Weights of a small transformer language model.
Architecture: LayerNorm before each block, rotary positions, untied embeddings.
Training: 899M tokens, 3431 steps.
Each number is 128 + 32 x the weight over the matrix's rms, rounded and kept within 0 to 255. Layers, rows and columns count from 0. Numbers have three digits each.

# o: layer 10 attention output (transposed), 512x768, rms 0.087, rows 408-454, columns 192-255
# v: layer 10 attention value, 512x768, rms 0.0738, rows 409-454, columns 192-255
o408:171109117145137091042138124142194102152141085155093086145141104135074140193125184148121106160093136133119092127088074130140098138159139174174110142149155060116099069173151122126147152165095088
v409:104102137139165127123114164139158084093142101109116140163124114144140136149195105110086112133173122165138091102096126078129143098143113133137129176145112162132131158107078140126084109176140160
o409:061104079117120107114112152057167137116093143153123209163146106169156153085085112067116152156137134148117047070101134064114164157155142039113096130118123128140122134098077176098179107160103092
v410:088126109109176189090138112137095149188131089087099078067152171113061059167182137127111139168233090139192141168169123147117164142122094163062102071035140144125143165115110050204188054068064103
o410:138115115153157126116180149140086101152133138132129182132161131122133150143132148134162197132143153130158147106083154121048096120168115202124080115106131176134116113125181104134163136132010089
v411:140143168059154197154143052139128155095233115122157101181139037100132124195075066131112108125124150139080076139193149115101181133121096181113187102178164085073076108169212122150084084189190119
o411:079068078164141120137129098162172202145146123121173185115074178136118147147130123125136107125156154144121163137187131085123166156101100075125135067157077148096160193117092107207159139131143136
v412:109130118114079108132106153107136130112112125139139075144115119095144101141129084146188071117161104115132159129091127158079124147106161148102172147117141122088102081131148123125177188134159106
o412:109086147140095117134102162119146154148114168130121126121150102059153139198123102159056140157127092177113121127155129156114095056107120118140073133170096076167162155132145178181177127137178171
v413:151142136137104162140129117115138092190133145100135154067117103135127144075141102100120130126156127141089056152151087070039126119142179174108167163095144144097140127095180096164116120075190143
o413:106165106139108138131103138090154197136087111104170235091103131150155163108107134163110149067093154107083105096158038146080142128105151076143136146101160132063105191119152147169120148118111071
v414:170148058140122162152133118104132155116124170145126133082114140134111169051172143131099132121143099233138144084131163118165085155122115132141134061202102138192161052159090164143117159126141128
o414:094144133132082071090132091105116137127163125161186121128124152127074099099162148133138110088131094153169170071085137077095069214112140123117192101127175099154060150114085109129123114143133138
v415:095129066105069111133124086145143171162166174117120109096139123108089101111168126119147130137125055134154106086128117121143101128118147072093142170129143114139167124151164125127126123116125168
o415:157145206131104144134124180146171156110109136158107116103150116068089095137121148069131120086117124149126140113138105132154129118122045123154162094128136156147151168086064132107165136126089089
v416:095082059049126090175124111150100072136175103097091061172156105106110068122050155150139137121169132196127100172126152123061116144117152090131108072179086129136144146156167154147133180106142131
o416:155153138139093133222117174098102141143177135164195060170072152174137036117133131104120117154107122125171095090094067144107161136102173126137187119215099169096143120103109139098131167192176090
v417:072191078157156118168091082174162099153111096187101164158144173074148140099144135086098101131153131142096095126109121040113045055135200132130086169171131141177091147157117155150065091092146164
o417:116124068120084173098141072139103143105175113128176156115175140072049109146120116134134125121051165187120126049096149095153170056157091099173106076083137139101174133113140104081108092154119159
v418:080125176147126172139181115156171081101058160161142175161202160147152097145080073128075121168103154148097147116058142105093066200172159143097137113087122135126154133133118155113226094150157094
o418:084130169183185139189098125132118114140099117171168087158141151207186154086153055144126114060172091081117092188118085094083114058132182130122156146085099082161140087155077127115214130058109143
v419:118080136204128062183114133120124131114115140171168172104176058181135097118073122137145166180124173132097210090171113127106093160115111126173170120069112157137123189125183134157073117085120130
o419:147114136128096150126106183154112149123155155142154087129101149161129140119148134131131146099077120088083168080110114110169049127178084100119098080140149077103151150141104145143129077133087107
v420:110115096080130107139141152171166111138136118133112096098178195090142086098124145166127138155141131113118104120100178109119099103147035179102095125101135119113138157170152169141172159138125144
o420:113152116080118120097089038111110100117075105124185135135083113122129179124156124134175135103058131152092062090119103182097157187137132098126125132122155120094088111100062189096092097076081168
v421:072206152156061127162148173131101134173105197102100111148057099153099081054081082138148045090194095180142139117086124129208109180115156111035075100160100199134138159170135172138182150065124145
o421:138153155143160148137127108176117146111137164134114138091076077186150113124145145054129123105113045136048160122117127183132121134113110116127182103175126197115147140117154137174054110091134090
v422:174165115066163085174118157152170128068119111194092122154080098122083144113149132216014087094086133198055115129082166130127107127135214151155189082142040108098083064111109095150190085100126111
o422:142134149075136115100093156123172111077141131136128116165153098134073153176104144076154075147112191140132184120108189151166185163152174145064125108158135234124129075117107062134076067183132129
v423:164086136094075081122106176116138101129146109145113130143110162100112125072105108123189054155128159106169112127134110146100119199115158070158140118074141144128082152093140114156143110128118133
o423:117161162083079153195078078163164188071201072091154115104173161065126191114103160148111076115126131188172112058140136121137084114124162090137142132114100175142093089078133067111160137163104143
v424:158170110049152171146127135162139139104025093137147143111117071112183151114123089104222125157081151108153156083133195127162122152133128125099141180162130103081151148058144100134119081079140128
o424:113180124091046125119100127085157152149119127141167129039169148081143148149138116170108098134143116197173176073157069089146070073128062096133153101068180212127070120092105098182047155081159113
v425:111195118100104138141062136062109156177149128138074173138050052171143158124132137131166105193148141110120138189124106120153130111112181165126071037111179140138142084124120152108097118145153133
o425:132180094074105125126114134122142199111190092126128115132165194116126127118235116118084105168145147196093111133125068159179142145142080066130196143112173107121146170128151163197109102128150136
v426:128084130149132160138058131125191132163159115067150156083123121107133154122120067109108104155125128151124068149162123148101164100150105182189147167164123138127133109094116124151131137158113110
o426:113128095128166145128139091180148140187155187146135182166171097146200084149142136103090131179080133156143201136094094117114117120183107147157112152155122092124128131064155127105176120090069105
v427:137087140076130193120167093111166150140116053167142192095120162146086152084172140116128126123165130180111060173134159125110130120146125082102112123111089167114059112142060139129100162122146143
o427:081075064107099065136137174103159119142117191164088152114122150158149126145152108152131175106098116167143140187152091129127109110124145180118176120114132106124106125176131127132145151140175098
v428:097098150106083121111125122140132141112099160078111099087131207143066112131131188077162212109161103123071151101192094109119118146125172085132121064147063138110129182148081213208171139090087146
o428:155209153133084120164162125182130143173177175078081116125071068118066168167151150097121121132175143131140120103127131094124143119118064130104137129144139150124175172134116145075147150138074138
v429:154116145155128102105116095146147085155174080103122105071097125087180141097132104214087140121117081122158137135104136049157084123142138083105147008125059067153121064105077168075182102145202115
o429:163119104102108152158147175125064143090132141110114110093074130162122155162138168185116159100102118141128166165164155142123101081118088148128068138167108086175183157137078117090094115154127128
v430:095124161138132093111114195084137151142198176161119083094139127110128125154094103125154125214040178131117053062144095241106100117111094087131109092156077121164118143127103045135123241165136131
o430:166138126150105141129141207141099137110103116125094136127172112108158141140176132081127084157091098041133193157136124122126085134137129119086077120106149133120135169167084118148114159080147140
v431:110104105133204165115127096092122127124176153101081144132082075098087128156094124050163091094192089129123153086169091133089113086155141132098107200170146149086083166096143144073142120100104123
o431:150188157110176123146107089100140148063090156091104128120178092178129204161165144113170176147096207143093083155066131065131109080130147154122155186126148091141128129189116147110184113111083100
v432:153156133115144103146133106067159149175109118124167157135138083255140099132136130132081200155094141145149143100105089090136173126083099181134160128103122078114144111172160153172195113133095114
o432:118138124092132152137155135138094151177121128089076162147155081052115097109089092133162212171108111092139129093168078178103133077144152143098130183114190111126161160132193087137127121163114188
v433:127123151137160101123153127171172107123134132100067076181114079173142091124124118101145082059120134098151169047136100102189156179155090159124118126137129154154157152173142161099086121099160114
o433:165118076097121081111135143123167134128143073131072120103139121145142022145166068119141065100135164158101168110096127125073144130120126095140170117145100075090194150116077194159108140132168210
v434:099131102145088124159110110128183153054178080109148128134180134210109158074109115193089119097183112119128134154120090123165148125079194093109122053160132139156074085155069116178124104113125139
o434:148092154110102105180181060109105144121126176102186163128145156098107162086179098195173100161054112085136087121103170102113095125095160154139155106101143084129130138133144106195115138177111121
v435:084125121050111126138075188169114121106131145140139114113124110120115126136116089115097175197070167100162140115157061079151103097146140072207128122120130135121146191149032192130103105114100106
o435:126135146130105149175140099146144107174093142131170069124116129149178062141145160146140158174117097166133094124136116088086060108096071148188110165128102097124137136143138145034129080166144148
v436:175169071161140091127179149131130107199120082094144095154133122186079106118098106073176198161179096107120120096178159120083066152133104093095174131149104137166075104159089084156169127111119120
o436:053011136141133104129116073133132095151106120158148146133101160121095168129057136132144111141087135165188127193138203096120041195120130169145072122044117158122110110231154134160083094128121110
v437:145095157119104138188116069123108103195142153179072107202160165135090116064116176067092087187084120147177204124180119131158148142110197194145178190142205107060147124205171238099086165099160108
o437:158159092122190142097153114169125134118125109143078111094124115169096115176137201171164153099177191166076106116028085107126054170111171172098171152154106029133102136123157155096103096147150120
v438:163117194045152167074136113125099123122158126177159166128119215124081170063115116053196155065085169108134150153098097157115122071162132112085133130092151132134095194181112176113093129149081120
o438:074185074138089072138132079140113089124121108129049180164122144149102190134139108122150131155104135153109159133116127122091120109138115184096159138150089121203130090154124130152066115143100144
v439:086112124107143120189078155137119113123140120162116094077098173154128136078123102111070100088126148149191159111157152193089077114096178138208098106158163172125088124166165117119130161180180113
o439:104184067156113197096143123134097106204177116126088095117154107057148102100099096157233077113090127151156182146079132187117163138159134145156144113124108080167118124142189129105163113112098156
v440:097175084174143084093137145105127082027124164130123127086181128083036094077128097047084139114205155078145079138124080092151154100157094150145141163165126103126111097133170129131116082099160148
o440:105143191122115147073088125165133183135115140148149106166119098158104107085081136015109130063161149086136102168087126090050190114140109098158170117140112166091142160109122162141142139100165150
v441:148115161125160123134064124152090092145188105130131113149210128143092109132108132102165149206127131129133087183146133188144102052155051082072118190182143149115086042147197093056110107110193108
o441:041130106099121095084148207118127164140083145101096160153180089156087139136097155129132148083079114088112147123051190122107117159163074149122131167101168082190124091154175116132161057139115092
v442:111162137093085151111162084127125109185188162119107148114139157124120131133141159168069134127135124161164120173224095071129128149141202086178113154076122126089127147131147149075070078104072133
o442:128045099108101143145142080082138179089129100099136145124155163163127111091113141166137125168129097117127097133137142112122149126162135178098080134118139161130092064117125165166106127116064132
v443:167128124079129150144100142157115116098112122137129078118112127142123157065147121129097174115079111112098079132134165095146084115120115112150146149160103166082144060091169145137080149119125122
o443:153135176166117195115162177114091099091093194103142098114137114109143100127100116157166112095089131083117101057136128114138113069144104100173141148161080174100124185146072152091137163159145046
v444:060142029128169139118097139108100082106166161148095176166065096129097151081145106068136162189142118107107131070145121162121105148122152046123142165134128131188124095166124106127134139070111149
o444:142178127171120162172159173116204146155170083122118093127138095162114159128166139139162165139021149149105086109199134112118081179126098142066143113181148163099126107089143109144118100122158061
v445:144083082066086120121121157135119143142104116120130067131157147143180099185102091179141146127120174107054113122131098104143128133119063055172107141097147160133172086157122144111105140120099159
o445:120190129157117109121098161118176150097144103163115164146138096116098071123105120183136102147163096102117098165169115104139158143125140108150091193141124140131118171112119153109119128126117157
v446:058081112110159165111144176132165100117159150142117133157118066128153145130222194115113156128115151150116159103148052130126143143103141161120121213152080151195112123155128114121177167092138114
o446:115126063121117187169081126165125064163124177109053151123106156125171071140111195109151104148174166077073153120129101110135126156137130065088145138122129109179107113077145147101111140133134136
v447:100124142134113154097102135206106197124143135152109145107105137110089123163141078134150112178077136149145171108144119085067136147142111094136111105104051192117095114092172193146198093071154109
o447:175167104124138106135150103107140153093043099140110181072149165141097129109131128105086158161125157122090123137167134117139096129148143147072101089100105177109120084129114120160126161106112090
v448:174164193070121135143089157096138089066135162129136159184073084110106126128046168227175125095127144122206062090111139192196122130110098183156113081190153201164120034095158132076116136144075131
o448:147137106129160102112086139139169116152103121139159160117090132161140159102093119154139101119172141140240153165063169105136165176101049137120156127136145188121113150179084096147088074173148037
v449:161126138219124178137108182128156209139101109119159173122159188121174115123113177148141148169060084151132096132161167201098098144145146228145154114104112169153106139120152125108115101155128102
o449:160106165129155201124204112104116128115151060108088152127109111108193108104140150053095131114165133131151138073119146138131068126145151089197091081160133130110172115106067147093119143083118205
v450:117119150113132141137109133170132089121142173082128085160231116108085139147127170018134121051166161139111161097121177176113122140108111136086109204131096128147115168093186151144058122178161144
o450:139135148114125134101158159161079144136131169111043132157105144067083102160185191135148144072123146157125140144084150169115096112159115191072140127199154108188174142113157121134123151000158107
v451:178135105118109092060176119137126112144116137141117170122152116060199133106102155115155089104131187084132114166182131153118176188143203175124174193085143120160090171124151101052059122134111130
o451:111153092124058118155166072123156146118116118106131180094101122133070126090110127146068134141143090086147060160117158169186142132107093139112175173096087095102145168095077171113125140143129092
v452:128084077111133128137114144138126084155139148079160167107099121126113137103111103169194153188125086104134096106127092134182108140134093167095116158098057106179133149173147158117188134129145121
o452:093124156156104142141154136171174121096069136135156118110124087145129094037168145136095140141111122169090127189142163117154078082121117099101100121140144148099116105147088101199181084145136164
v453:074212158099129118165114116111135078128195131152160182210107175107094091076127119110161098168080124137108126153080069151171104153113147098158108163177146145058140038077138144111201115131151130
o453:162196084133115180207163125129158128077123098065143144120155102080090078134096132174148193121151146163107164180115142129116142151141119114117186130127167168168166162133158126103113117130077222
v454:155132118172143127180088098139132038095091102122106133130118146154161174041135170042114128137176096098099068070170081059156210108174105078069117084119172108056126140092080114091127106180154122
o454:129147112097162094140119149123153170137143113129117056139165137133164110174162135132167166074162104118225117088086161147161129073144118106122186136093146113122149157141135200215097152114147150